config = dict(
    d_mlp=192,
    vocab_size=2048,
    activation='geglu',
    norm_place='pre',
    rope_fraction=1.0,
    attn_scale=0.125,
    tie_embeddings=True,
    init='uniform',
    init_std_qkv=0.056,
    init_std_o=0.0695,
    init_std_down=0.0801,
    lr_head=0.00745,
    warmup_steps=200,
    batch_tokens=32768,
    train_tokens=144100000,
)
Each number is 200 + 40 x the weight over the matrix's rms, rounded and kept within 0 to 999. Layers, rows and columns count from 0.

# layer 17 attention query, 128x128, rms 0.056, rows 124-127, columns 0-127
153,192,185,258,200,217,209,284,155,205,167,226,117,226,296,173,234,260,114,230,299,151,249,227,230,275,176,226,272,247,214,157,245,162,233,231,131,199,163,246,229,172,216,265,259,216,229,201,148,249,154,208,191,97,181,271,176,150,212,218,181,170,168,127,180,198,207,221,240,69,141,206,224,244,194,258,206,252,152,183,176,214,235,231,196,250,317,217,210,211,144,238,144,190,197,185,260,155,177,218,198,200,281,234,184,256,201,186,259,135,209,144,161,208,187,190,229,203,174,228,192,181,135,245,253,200,261,158
168,256,178,217,210,223,148,182,213,303,167,136,204,312,205,161,219,191,217,279,220,263,181,128,231,226,176,174,193,157,155,178,200,279,173,186,199,155,262,213,116,206,244,74,244,264,209,165,223,230,212,154,311,193,243,187,272,184,213,248,129,211,202,241,202,210,167,190,243,231,137,197,188,202,231,271,202,247,194,255,250,150,146,241,229,140,168,167,230,183,186,169,140,276,239,229,222,78,216,206,232,214,51,176,162,147,279,169,233,256,157,273,264,313,105,218,246,257,66,235,201,197,195,158,203,192,263,165
212,187,206,200,226,155,172,222,253,320,176,80,226,255,159,178,231,280,218,180,197,253,128,286,158,187,167,198,162,121,222,192,226,167,169,150,174,181,229,151,178,186,241,234,146,146,216,189,146,215,257,134,268,150,228,188,257,208,172,235,198,213,305,228,177,187,196,199,286,221,264,227,128,150,200,254,159,208,157,152,113,234,184,183,187,245,218,202,132,206,84,160,200,226,131,226,195,149,192,173,259,179,206,180,131,202,148,173,151,221,274,152,102,114,197,215,215,246,130,247,216,176,138,172,213,228,149,193
251,170,191,216,335,179,170,147,297,191,222,173,226,225,228,154,229,228,135,191,206,255,187,198,222,201,201,244,176,208,199,109,231,187,237,208,157,187,178,275,220,227,217,104,225,210,153,132,241,199,212,213,246,181,261,198,191,206,122,202,163,197,182,177,255,199,215,237,180,238,167,149,201,191,184,154,207,196,249,175,170,221,165,166,219,161,196,210,230,272,273,184,198,234,161,157,201,180,297,175,172,217,266,235,125,127,182,230,184,195,210,219,261,188,244,173,223,147,219,127,212,147,360,134,250,227,218,137
# layer 17 attention key, 128x128, rms 0.0562, rows 124-127, columns 0-127
171,256,210,175,219,180,142,291,185,226,241,208,164,173,228,212,232,130,161,179,291,222,173,284,177,284,250,246,262,202,194,135,206,248,213,227,180,278,206,213,184,222,136,186,132,156,164,211,170,267,180,235,160,145,162,256,228,203,211,269,212,139,115,153,172,243,127,210,225,145,159,249,284,243,159,213,201,277,250,192,201,145,215,270,160,209,276,201,157,164,79,140,168,222,213,190,235,258,145,223,279,302,182,253,209,214,178,228,213,135,220,214,237,161,96,199,228,190,226,224,159,154,150,202,232,140,199,185
157,211,197,185,184,255,180,207,265,313,205,258,321,202,181,194,239,196,252,244,160,228,201,266,222,232,129,165,132,186,239,155,193,187,233,214,182,212,251,162,220,140,235,199,262,253,177,156,292,224,198,172,266,91,176,216,226,96,135,262,139,236,236,243,358,236,95,127,201,240,198,209,216,144,200,171,220,226,206,295,210,236,168,278,188,183,167,157,206,126,208,112,131,217,257,312,187,167,195,128,252,146,194,200,201,242,272,206,257,231,162,183,268,295,170,156,263,140,152,190,191,249,244,179,256,113,180,167
97,132,203,226,181,208,155,217,227,299,126,152,180,257,219,220,256,194,206,176,192,250,210,191,174,245,245,170,144,139,190,219,179,255,225,201,248,171,239,236,120,207,149,182,182,150,240,224,187,193,235,227,246,159,177,175,174,188,169,164,228,221,296,316,160,161,207,247,287,292,213,207,156,194,232,195,159,176,230,240,205,112,192,131,168,260,173,194,194,154,91,173,235,186,219,221,196,198,172,132,224,190,174,199,180,175,118,195,149,213,146,187,217,220,199,184,262,297,173,174,236,207,176,218,232,187,177,108
173,180,222,208,172,228,213,180,177,194,141,182,256,251,178,211,235,228,287,172,196,197,199,268,205,165,216,302,174,214,150,191,210,221,205,142,177,257,195,259,235,271,238,231,152,192,178,162,223,153,150,274,183,158,237,193,134,217,130,132,179,187,98,138,226,202,215,157,303,186,147,202,195,114,190,165,160,112,248,155,171,251,146,226,162,172,186,173,144,218,234,159,185,236,194,245,197,148,186,180,225,197,215,181,273,189,208,174,160,206,130,186,292,147,204,199,191,169,161,157,163,159,293,210,233,231,208,171
# layer 17 attention value, 128x128, rms 0.056, rows 64-87, columns 0-127
191,155,170,222,166,154,178,196,238,174,209,250,242,173,236,204,175,255,165,241,201,203,204,252,166,162,181,138,257,227,181,150,175,246,199,158,127,190,169,225,183,205,227,210,181,169,211,236,230,169,164,264,194,202,171,184,130,230,235,272,175,190,210,201,154,245,219,253,170,174,201,177,242,167,177,168,166,218,210,234,147,211,196,274,95,218,209,234,153,173,207,163,235,201,309,233,160,208,230,232,162,204,183,222,163,186,216,212,169,254,176,222,237,157,251,246,174,192,173,248,206,213,165,130,132,186,195,208
263,199,165,176,172,122,170,219,234,185,206,215,196,208,223,256,196,229,222,184,105,169,158,176,206,289,213,166,152,239,193,187,237,195,175,151,236,158,159,235,215,176,231,205,239,223,193,190,237,187,204,180,211,208,193,162,211,177,258,179,187,189,217,214,221,168,254,178,178,128,210,196,195,195,149,247,160,211,206,213,188,185,214,239,223,180,180,204,200,235,203,233,237,175,194,216,141,157,187,215,220,225,299,294,268,194,206,180,188,186,181,181,270,248,250,266,238,233,188,188,191,241,148,205,261,224,184,157
175,183,212,175,152,181,203,218,250,154,153,185,263,164,256,234,163,190,205,178,222,172,220,173,238,153,205,237,182,174,180,153,238,187,241,271,150,180,250,235,230,221,190,256,158,197,207,195,204,201,163,158,218,200,238,165,188,177,205,240,126,226,227,241,197,155,222,234,168,214,208,105,275,247,264,113,254,163,172,191,190,203,219,183,117,173,183,158,262,258,139,178,108,179,179,182,196,212,241,190,230,212,189,212,246,229,225,262,197,192,189,182,197,138,171,244,165,219,176,208,196,113,208,140,219,168,204,199
178,214,254,107,155,148,167,189,166,205,255,171,269,134,174,297,145,218,163,225,142,173,202,165,171,140,205,180,223,230,277,154,266,252,104,203,149,185,225,215,248,182,202,152,238,189,214,230,204,245,182,172,243,253,217,164,200,161,204,238,155,275,166,257,195,256,142,164,177,214,211,221,221,194,242,142,175,208,248,204,178,157,229,214,148,207,218,166,140,235,266,257,211,230,216,104,207,136,249,197,144,164,244,137,169,209,192,212,183,219,162,240,174,220,219,252,214,222,179,213,209,245,194,247,230,145,216,228
209,199,223,185,181,165,166,166,185,178,228,264,210,205,238,183,268,228,279,228,195,195,251,226,225,231,235,242,187,203,140,171,205,244,144,203,180,186,205,228,213,179,191,288,244,191,183,161,193,292,191,199,245,177,272,233,115,244,127,233,228,253,225,217,207,230,213,233,220,212,136,181,151,262,190,182,214,176,192,146,167,167,249,152,200,122,254,210,216,79,214,61,259,204,200,183,182,243,119,171,194,215,106,170,147,152,147,154,194,182,266,275,279,191,230,222,225,105,173,187,99,185,161,230,212,172,146,214
266,179,217,214,207,227,139,117,200,195,230,158,259,184,198,232,209,254,218,184,181,209,172,191,213,207,128,209,273,166,220,234,218,175,222,249,142,209,218,274,248,316,246,185,174,222,180,226,191,211,167,179,239,152,274,180,251,205,181,254,265,213,180,238,203,213,228,179,174,224,159,185,149,185,191,256,174,222,228,273,225,166,174,174,180,171,230,207,132,200,197,191,180,241,221,231,165,207,176,151,189,278,172,174,148,178,238,235,233,163,183,304,222,204,222,234,189,132,252,197,109,193,200,211,208,167,167,241
189,254,216,237,164,242,218,239,177,293,212,179,230,154,184,125,173,149,238,186,218,246,253,175,209,248,119,234,210,239,164,208,195,189,198,226,158,207,252,177,216,151,165,169,181,189,203,192,151,163,263,223,169,209,138,239,233,199,194,176,272,178,192,165,212,161,257,165,213,217,177,206,232,192,201,196,215,157,178,190,192,233,218,231,277,165,211,196,190,198,155,188,146,197,166,246,65,163,216,160,200,244,135,218,182,148,175,151,129,191,212,198,207,246,248,230,222,208,154,190,229,211,197,142,233,210,181,147
219,226,259,147,211,247,191,256,281,138,235,172,332,170,143,181,164,211,143,142,170,218,145,209,143,259,246,171,183,195,257,199,216,166,181,212,148,209,177,256,245,198,235,213,219,205,169,238,216,217,185,233,199,216,226,211,205,173,124,276,213,225,247,260,259,239,212,258,158,208,206,193,242,133,222,228,200,226,181,268,194,178,207,223,199,200,170,118,216,212,237,186,124,258,172,156,236,197,186,172,193,258,256,224,169,261,170,181,270,244,142,219,135,233,224,232,208,229,246,166,170,198,177,235,136,195,211,241
160,190,210,156,165,199,247,224,184,233,238,184,221,247,225,217,161,157,225,203,281,229,206,188,179,210,169,192,226,205,161,214,123,188,173,249,254,158,156,234,167,212,138,210,175,176,222,173,230,219,244,252,167,204,160,195,235,164,202,161,188,202,168,192,238,244,104,211,159,145,218,185,182,219,183,98,154,223,117,196,218,211,181,244,206,183,214,214,189,227,144,198,226,194,258,225,189,149,237,193,297,228,186,239,246,178,239,253,206,183,225,243,251,144,174,236,197,309,203,174,191,123,221,210,204,132,212,151
179,187,127,210,175,223,213,141,213,215,225,258,168,254,162,224,274,225,205,138,216,125,192,210,95,244,268,235,184,193,131,216,207,204,128,189,230,192,238,190,100,213,192,168,220,177,254,196,192,164,259,159,188,178,178,243,325,191,199,170,187,174,207,173,296,147,264,179,240,234,164,162,209,133,195,280,177,184,192,187,214,220,177,264,243,228,204,228,159,255,192,244,185,226,157,257,184,207,190,200,151,203,271,271,184,224,57,156,159,233,175,224,250,205,206,105,134,199,174,208,228,257,171,151,270,203,184,197
216,231,143,197,247,204,205,148,223,227,188,170,229,227,254,176,187,220,182,206,166,139,215,282,223,201,171,257,162,213,128,237,205,237,255,190,149,207,149,186,265,238,123,190,164,186,178,236,185,217,194,189,205,187,183,180,195,193,197,132,175,262,218,193,214,182,202,200,205,249,166,193,117,193,230,212,291,241,149,206,238,192,191,238,171,136,176,195,169,239,258,167,159,175,177,234,132,190,156,206,157,217,184,196,144,179,217,149,120,224,206,198,224,196,170,166,162,224,260,220,88,221,196,151,212,222,186,239
250,196,192,183,220,235,230,236,136,250,229,248,209,183,194,251,182,259,193,149,285,196,221,174,146,251,226,204,172,164,185,225,238,176,263,211,185,188,191,279,189,240,278,178,202,213,199,222,243,235,240,195,224,171,237,167,191,245,226,273,223,159,189,265,159,109,185,210,165,129,207,210,117,127,213,240,199,228,223,142,197,197,218,211,216,193,185,210,217,168,170,158,223,208,215,207,169,235,174,188,203,190,154,198,178,162,167,163,162,73,248,275,178,255,161,213,271,207,125,183,228,189,153,164,271,180,189,162
155,203,236,153,225,190,153,97,200,165,202,199,211,89,205,197,217,201,176,254,168,206,148,266,204,169,194,254,162,169,178,229,186,134,197,190,158,197,180,146,243,182,181,294,195,136,207,141,186,255,201,206,214,235,178,235,191,174,181,130,223,225,229,283,154,267,234,175,155,191,205,214,274,208,251,176,234,215,170,230,217,184,177,204,99,177,174,180,189,170,260,154,203,205,181,222,193,187,214,150,142,235,195,150,191,227,257,196,234,203,201,165,220,176,106,189,181,202,230,203,220,158,232,190,236,156,199,203
261,164,220,171,198,149,222,182,265,235,200,199,234,212,179,195,154,176,184,202,183,205,278,243,123,160,157,125,175,154,264,199,272,246,240,258,164,157,193,204,193,187,192,129,239,220,189,164,152,119,190,212,198,175,262,174,176,186,173,222,205,169,166,250,158,213,183,174,193,143,265,172,228,172,169,136,214,237,262,243,239,161,171,216,161,250,276,184,233,196,198,216,265,158,224,200,194,178,208,215,220,128,149,195,174,182,199,211,278,155,124,189,213,223,200,143,178,207,201,199,239,190,254,226,242,212,210,197
241,188,209,220,220,171,197,163,206,193,199,183,268,287,210,224,173,210,192,174,226,245,121,185,242,156,207,110,125,248,244,142,196,229,165,236,193,173,119,179,178,177,222,219,198,254,159,127,247,235,191,240,211,177,254,276,178,238,151,217,136,152,222,212,208,187,110,245,190,88,192,174,181,247,172,201,207,156,203,141,198,199,190,180,190,184,172,214,211,161,230,211,226,178,195,257,169,153,184,216,240,210,149,174,181,138,184,204,211,235,210,190,227,237,272,197,173,213,144,191,216,169,232,148,228,214,203,247
224,213,173,209,203,195,219,176,237,227,208,210,178,192,203,155,269,230,202,197,218,243,194,211,224,179,142,227,154,168,149,207,175,234,245,197,256,185,196,189,251,201,263,198,253,199,196,213,196,183,197,210,204,264,206,258,163,243,288,177,220,179,240,231,180,188,168,170,271,175,257,148,254,232,228,185,230,191,165,229,205,176,195,213,233,248,209,215,202,203,155,196,180,159,264,213,193,236,252,164,234,149,260,149,191,201,154,270,213,210,208,224,248,234,219,283,218,225,239,281,211,159,197,178,210,232,206,220
161,161,173,227,194,230,243,185,246,181,107,162,176,199,194,231,201,220,194,230,201,134,187,200,242,236,192,173,164,227,213,245,234,169,220,243,246,197,191,198,180,160,142,194,237,193,186,204,158,138,198,208,227,163,215,196,248,195,167,209,169,198,166,186,186,169,217,248,267,155,211,255,145,206,159,178,160,233,182,197,160,242,196,221,233,245,189,204,157,174,193,198,223,155,237,192,204,198,224,158,152,170,213,170,147,274,157,207,255,223,278,221,124,136,269,136,245,219,213,187,174,205,199,138,198,245,183,190
192,182,112,203,202,176,237,215,199,186,216,206,172,218,209,244,233,157,196,219,176,213,159,164,182,237,212,137,210,259,109,220,235,236,203,228,270,241,192,204,148,225,226,206,213,204,204,205,159,192,189,208,160,182,127,140,160,203,154,121,142,191,186,181,189,186,181,202,211,159,198,198,158,222,203,174,202,168,219,228,220,198,197,202,193,243,187,192,198,161,169,205,263,148,185,267,197,200,161,214,213,183,263,219,188,157,183,215,151,183,177,213,225,231,232,185,202,257,221,196,202,273,224,183,184,198,188,224
204,190,137,208,222,241,210,192,212,217,205,181,232,249,162,256,198,228,228,220,227,185,171,228,153,179,204,162,245,164,177,209,214,179,223,105,217,226,194,257,219,209,174,191,220,176,188,178,168,92,289,161,251,159,174,237,195,226,242,196,160,139,168,154,233,224,192,152,217,192,160,243,272,206,216,230,155,176,256,157,198,201,169,217,188,233,178,227,218,227,217,204,235,167,225,162,208,162,189,255,217,176,172,197,157,186,218,229,218,197,243,215,88,217,240,179,224,228,198,215,225,207,217,204,214,248,136,197
123,239,202,163,156,157,185,172,218,184,200,185,215,215,211,258,217,218,193,244,105,172,272,191,260,151,208,157,191,184,146,240,224,165,217,203,202,194,269,199,256,215,250,188,221,270,242,158,197,252,207,196,234,223,214,188,142,172,179,191,169,194,202,197,191,235,176,256,270,224,175,166,242,163,198,205,216,193,268,189,203,182,236,186,193,175,225,216,147,212,182,234,142,224,178,211,158,197,188,179,237,192,205,197,130,177,241,217,183,194,254,252,204,177,257,219,240,217,222,162,164,196,189,232,161,131,171,253
227,243,256,214,201,214,188,230,195,221,183,236,179,161,202,205,145,238,224,242,177,277,209,154,207,223,166,238,231,159,163,169,212,173,154,225,246,195,223,171,231,192,189,238,194,208,218,181,196,226,205,209,220,215,226,239,212,185,230,242,222,234,196,236,241,161,182,180,264,180,156,197,179,165,244,199,185,166,179,157,210,213,246,243,196,171,157,173,212,196,192,201,225,264,187,152,200,241,194,241,217,215,225,210,173,215,189,177,292,193,164,240,202,245,195,159,180,253,201,179,200,210,221,193,232,242,185,210
172,203,187,231,222,149,194,228,186,191,197,232,121,207,200,240,123,251,210,217,211,220,199,228,159,246,183,278,164,252,231,168,185,193,192,225,239,231,149,222,198,227,232,156,185,166,202,269,189,195,203,199,111,154,200,148,240,138,263,137,221,210,235,176,164,182,196,223,238,226,188,215,182,188,202,221,168,181,202,135,242,261,160,168,237,201,187,179,199,182,175,190,181,255,200,191,234,187,208,232,139,190,214,275,176,185,172,135,178,102,126,245,226,228,234,91,229,181,205,200,236,216,207,152,228,253,193,203
198,208,138,168,232,265,204,277,200,255,174,191,170,203,238,221,205,157,180,209,208,232,203,141,251,169,251,201,178,264,139,111,178,120,172,165,230,211,219,236,179,167,197,180,216,182,174,169,274,136,223,101,194,224,89,153,199,188,195,206,166,237,185,201,182,221,210,244,150,162,254,191,191,102,233,238,203,248,220,161,128,314,97,231,236,185,220,258,181,192,129,206,272,180,220,206,177,214,259,238,152,191,329,223,135,183,177,170,183,159,236,207,156,180,172,206,205,211,223,252,254,237,192,263,161,264,157,195
171,214,186,207,227,179,234,198,233,167,189,140,247,227,201,180,179,232,155,170,142,224,155,214,185,128,263,168,192,225,201,252,195,227,120,195,166,210,201,168,204,230,148,134,180,204,199,202,178,157,179,149,228,129,230,173,242,220,145,224,228,187,212,191,227,260,154,94,201,206,258,220,302,245,153,208,184,210,288,201,179,210,194,308,188,202,163,258,244,186,215,229,234,173,173,164,196,232,154,198,186,191,227,262,115,170,167,200,197,270,181,198,204,167,186,216,221,129,180,180,210,128,234,185,221,144,226,210
# layer 17 attention output (transposed), 128x128, rms 0.0696, rows 64-86, columns 0-127
204,263,208,242,246,181,178,239,232,162,155,204,131,218,179,213,205,201,160,239,207,215,207,236,250,238,183,191,184,168,169,214,210,198,195,239,184,227,162,190,211,189,288,208,230,289,148,222,151,190,242,157,260,154,216,179,227,256,220,162,167,226,242,210,250,154,183,147,208,250,161,214,184,184,248,210,219,161,223,188,198,220,172,208,280,181,225,187,248,181,232,215,177,210,156,187,237,232,210,179,302,140,213,188,233,178,215,241,204,202,252,146,192,254,220,227,201,258,214,206,190,253,138,175,232,191,247,177
166,182,180,243,224,242,213,256,196,193,156,178,207,152,164,175,173,145,254,224,224,205,242,219,178,206,159,159,258,133,134,188,147,249,244,190,182,212,235,158,208,185,167,195,175,166,183,213,184,196,187,176,213,230,206,226,253,234,161,163,197,191,177,189,179,264,155,196,220,178,155,196,225,250,170,199,214,153,160,174,204,216,244,175,205,241,255,213,172,185,262,208,241,201,225,192,227,193,235,225,227,186,202,187,166,140,198,209,212,216,215,238,146,237,204,201,204,214,202,213,246,118,159,172,165,170,202,210
178,179,176,245,248,203,145,203,211,293,296,284,163,262,189,175,243,170,197,201,182,243,184,234,207,190,203,237,223,184,253,217,241,168,203,195,222,215,172,170,256,228,212,183,206,178,205,195,250,148,142,175,219,222,210,257,134,214,173,167,187,210,136,177,196,182,251,151,170,154,186,225,154,179,170,167,135,148,278,199,130,214,169,208,236,209,205,204,155,204,153,237,197,219,146,200,240,185,189,165,208,258,196,193,163,216,150,218,238,176,279,88,165,223,241,278,185,231,175,210,188,177,188,188,203,231,237,269
137,224,196,305,200,206,252,148,221,253,122,250,125,194,185,204,164,116,267,150,237,225,227,235,236,236,214,207,144,179,197,254,166,246,195,180,227,177,240,216,178,266,127,249,141,208,240,181,207,80,151,199,195,204,200,210,179,198,163,184,224,158,246,177,168,180,193,166,191,201,175,175,217,157,218,218,228,188,218,189,154,196,218,229,168,150,216,171,240,196,117,169,209,165,169,237,141,204,176,240,259,187,201,180,157,198,195,204,196,167,178,164,251,176,216,257,176,151,246,170,228,213,163,128,217,286,243,146
183,208,154,278,117,194,175,185,204,245,181,141,132,115,188,184,207,163,103,183,195,129,181,234,198,167,270,155,270,188,156,189,262,177,217,207,196,180,220,139,167,154,173,131,181,273,160,201,267,192,176,215,239,165,201,149,214,211,305,203,156,122,225,166,154,207,172,163,139,250,176,230,147,170,164,138,185,277,272,238,182,275,188,230,217,235,237,198,165,232,169,150,157,239,273,143,223,209,183,165,151,158,248,172,249,143,248,218,193,142,192,193,148,167,201,220,185,197,212,177,274,206,231,205,238,168,191,294
191,225,209,201,171,140,237,258,212,195,192,146,242,193,192,232,200,160,162,164,222,190,231,197,232,188,218,182,251,202,217,143,240,211,171,168,224,213,179,151,152,183,208,255,175,208,235,158,159,164,254,225,229,206,233,204,125,264,163,173,186,179,277,169,162,185,250,212,237,182,173,212,239,228,228,234,201,234,242,145,154,238,250,159,169,188,221,176,198,279,189,198,222,193,183,181,228,241,169,261,229,151,237,107,202,229,171,252,162,145,213,138,221,93,193,236,139,191,197,252,244,244,181,225,161,219,261,169
213,144,166,165,175,198,206,228,210,164,177,132,114,225,193,191,211,151,164,200,212,235,207,229,211,199,254,188,178,135,229,177,207,174,232,183,224,179,140,270,190,137,192,222,168,219,211,273,206,263,188,206,239,246,229,238,209,179,219,235,224,237,187,206,208,214,148,289,221,222,243,216,199,197,260,239,179,208,187,184,211,95,137,116,209,221,210,261,172,221,191,180,198,250,222,148,271,250,156,178,185,188,265,189,236,209,153,207,200,227,185,199,189,156,197,190,214,207,257,191,161,116,163,216,87,191,177,187
148,197,231,145,199,165,216,142,217,229,209,266,147,202,199,233,105,163,195,161,216,186,252,204,161,219,154,251,197,262,255,207,217,152,182,202,247,178,183,169,179,239,147,223,120,233,201,102,155,140,184,200,297,212,248,222,195,212,197,111,214,145,180,169,209,135,184,186,199,207,209,212,185,244,176,205,206,188,195,180,155,281,222,201,157,233,288,177,194,275,228,237,213,160,174,230,189,222,246,244,289,165,203,170,171,177,210,225,151,153,215,171,226,213,205,226,251,154,208,251,200,223,227,174,223,228,278,203
266,153,197,238,223,257,137,179,188,185,215,196,215,197,209,241,233,227,119,241,241,268,190,209,189,195,160,175,220,191,194,224,141,231,219,157,158,213,206,209,257,209,220,239,210,235,153,230,238,225,187,190,163,185,224,226,233,169,204,243,144,186,165,216,265,196,267,179,164,238,181,194,229,205,185,197,196,168,237,187,176,178,282,157,178,179,161,240,179,273,231,202,239,136,188,215,202,242,206,190,136,194,157,182,177,222,209,241,241,235,277,174,210,272,220,229,225,148,179,204,225,176,156,225,118,254,198,194
185,229,168,176,245,198,198,208,151,133,222,203,225,234,183,176,182,193,181,229,217,225,163,157,259,164,194,241,285,149,251,184,177,204,219,205,224,135,232,239,258,146,130,169,160,202,161,140,252,293,200,272,201,187,131,183,141,218,140,215,229,162,209,140,134,307,136,268,221,134,198,170,202,236,199,237,241,179,97,223,220,182,156,122,248,204,155,157,241,160,259,228,264,179,195,237,186,184,257,115,192,247,184,202,154,146,200,138,150,211,206,210,170,151,167,126,241,214,195,211,105,116,246,244,112,152,148,209
111,262,136,206,149,186,218,201,158,219,199,191,302,215,187,234,238,195,227,182,214,237,186,153,187,144,229,274,234,174,251,154,209,228,226,212,195,222,180,226,163,148,177,164,187,223,183,240,209,216,221,244,183,149,176,228,200,197,193,227,232,123,216,227,173,136,193,218,224,187,231,170,241,228,222,232,178,240,249,219,174,241,252,175,234,228,292,199,189,166,192,198,173,235,155,152,204,172,187,216,178,214,195,179,230,237,184,136,181,225,263,204,204,153,199,164,173,222,200,150,127,145,192,251,196,141,194,245
206,152,236,271,158,237,265,208,187,140,187,169,179,222,181,199,224,175,144,256,214,191,212,155,149,213,199,182,259,169,196,157,254,171,232,186,234,190,185,137,188,152,150,224,191,205,263,210,239,172,214,159,237,244,179,226,101,195,183,166,212,155,177,206,181,211,205,144,223,215,162,231,208,262,183,150,211,177,175,178,109,123,195,247,212,214,197,232,254,182,259,205,200,238,266,142,231,207,247,258,192,160,237,200,255,240,210,256,219,253,149,174,148,196,171,197,206,245,277,238,208,218,197,210,186,220,186,203
159,218,132,215,184,195,189,136,212,174,214,205,235,208,260,177,172,188,238,255,220,212,219,247,205,177,237,183,227,248,208,242,257,269,148,211,259,269,168,227,205,195,172,216,209,196,235,209,194,206,195,211,145,156,143,220,209,170,229,276,247,163,156,159,206,145,218,222,248,157,143,162,138,177,168,153,229,221,230,212,220,252,173,244,225,209,251,204,173,236,133,213,155,157,185,230,207,210,173,249,183,216,180,174,265,204,157,242,180,147,258,152,229,218,222,305,192,187,130,183,198,208,184,176,227,259,180,230
168,185,286,234,209,215,178,221,176,178,152,210,148,224,187,180,204,210,262,203,220,270,143,132,242,269,221,166,159,217,188,226,189,225,252,179,200,177,207,167,203,239,242,279,225,192,259,229,191,240,193,159,210,202,170,192,175,145,207,143,200,175,249,191,167,161,196,153,154,232,189,250,216,227,217,194,196,174,140,176,192,206,213,213,220,208,181,152,236,275,189,193,207,228,173,233,181,207,223,260,226,194,243,216,238,232,217,172,160,212,169,200,212,243,163,245,183,251,173,190,169,232,127,208,232,164,222,230
165,163,193,287,212,202,191,290,204,195,141,175,175,156,166,257,191,204,240,205,188,172,199,204,232,233,177,203,202,241,192,222,245,230,200,227,175,176,227,116,222,195,220,263,120,232,172,212,197,234,197,146,225,216,192,221,214,175,236,237,159,224,188,237,182,195,254,143,179,223,192,278,221,172,173,173,184,291,162,185,210,211,204,242,224,243,185,127,223,186,190,157,194,221,228,176,227,221,206,186,185,163,180,214,189,216,237,236,163,262,257,272,193,237,136,177,239,251,177,235,212,280,144,254,144,178,220,161
214,117,236,215,242,215,193,239,200,198,213,222,175,183,193,237,140,164,182,211,165,121,213,202,205,212,236,218,236,206,195,162,174,193,245,206,137,192,157,251,226,206,205,228,210,151,189,273,181,221,241,199,137,92,177,174,213,201,210,227,184,225,207,249,201,220,198,267,201,206,125,166,190,198,158,198,179,159,173,167,207,130,234,186,206,214,209,198,239,175,198,206,204,212,171,156,234,248,163,242,263,221,230,233,156,241,251,177,267,189,212,173,184,205,191,216,196,252,220,161,209,215,158,244,244,124,209,264
181,227,246,190,244,205,254,255,135,162,273,219,231,162,198,166,235,208,251,164,186,225,253,226,130,192,217,274,258,186,211,142,194,185,217,155,189,217,190,244,251,198,226,197,235,215,151,126,264,239,238,181,201,194,221,149,202,206,207,179,158,175,208,205,236,222,222,127,220,207,214,206,192,213,234,195,241,184,175,207,254,200,165,210,217,186,190,208,278,231,205,165,202,297,148,278,173,179,253,244,140,222,201,269,170,160,199,195,160,215,156,290,231,177,176,169,177,168,176,198,150,244,207,206,268,187,204,236
135,193,240,178,194,193,201,228,156,237,176,142,224,191,165,178,231,232,236,249,194,145,163,190,252,218,209,208,201,168,194,202,134,217,182,188,139,220,183,193,218,148,227,177,208,245,184,207,241,212,189,173,229,163,204,223,250,176,168,190,147,237,167,163,166,223,128,192,172,212,163,203,234,269,154,226,188,177,173,191,182,190,208,195,191,229,179,204,258,168,221,156,193,231,250,206,171,182,242,157,204,163,114,234,156,195,217,175,236,239,168,254,149,188,94,151,163,173,164,147,201,185,165,198,227,247,193,188
230,134,217,216,271,209,238,227,148,160,205,192,172,156,197,197,155,249,178,198,243,252,183,143,190,258,187,229,206,158,197,184,160,155,220,218,179,233,177,218,244,191,252,200,247,206,227,156,226,214,236,211,192,178,189,144,263,197,169,162,238,299,231,234,209,205,218,212,227,188,232,161,190,224,232,226,264,273,134,215,192,189,162,249,205,128,172,173,257,180,165,181,203,236,188,239,236,201,210,223,245,240,190,207,256,206,219,164,168,214,187,222,219,213,188,180,162,179,247,259,249,210,179,191,203,184,243,110
140,239,208,236,212,163,208,206,224,244,197,162,211,192,164,138,222,150,155,160,175,210,173,188,219,221,215,204,179,184,229,134,227,243,153,217,194,207,177,200,215,242,137,221,141,145,199,222,181,142,246,189,179,151,249,224,213,217,201,200,201,224,252,191,199,204,227,199,135,193,174,235,110,251,219,263,184,206,194,194,209,157,218,199,207,184,274,218,255,198,182,152,195,177,189,175,257,195,145,185,195,224,167,168,195,208,180,190,208,183,220,221,173,145,185,276,197,150,180,220,247,235,163,200,225,185,185,212
233,157,227,218,218,198,251,216,176,187,212,235,147,202,244,197,199,156,197,176,243,151,208,216,197,186,230,218,194,218,202,198,204,196,231,175,215,176,225,225,195,248,154,155,165,225,195,178,196,252,175,189,176,236,205,196,117,241,195,188,261,193,207,207,151,223,233,218,198,180,224,144,216,235,160,174,194,216,197,230,220,143,209,185,164,239,277,189,162,167,245,165,198,194,248,198,192,219,230,149,196,178,214,190,170,188,193,199,188,193,224,182,200,170,236,235,207,154,215,225,232,201,169,221,191,167,207,209
184,181,224,204,234,226,225,220,186,164,177,223,172,204,215,171,240,217,200,222,191,172,166,207,166,164,213,89,272,190,174,197,196,205,191,175,190,218,245,260,152,192,172,177,249,178,188,134,206,257,196,236,226,234,148,243,130,268,176,201,185,154,161,184,167,187,153,112,203,165,265,147,276,209,232,133,177,193,163,221,192,209,211,200,209,224,206,249,201,113,293,190,231,231,184,209,234,182,214,180,210,190,199,241,196,194,178,169,206,297,207,226,210,208,141,227,221,157,177,138,181,210,220,258,201,197,195,224
235,109,186,183,182,157,218,204,187,177,245,161,223,250,140,164,188,212,249,185,281,140,206,154,199,265,136,223,234,167,211,218,175,145,215,213,226,211,197,281,232,231,186,174,276,125,206,187,214,142,191,258,311,161,244,239,230,126,243,210,236,250,166,262,249,231,194,133,236,195,186,198,164,213,162,185,208,125,226,237,200,137,162,246,230,204,211,216,262,114,215,204,231,157,184,206,189,225,243,166,201,239,136,225,148,182,181,229,193,254,115,222,225,225,156,148,211,158,246,126,171,127,185,210,241,176,227,166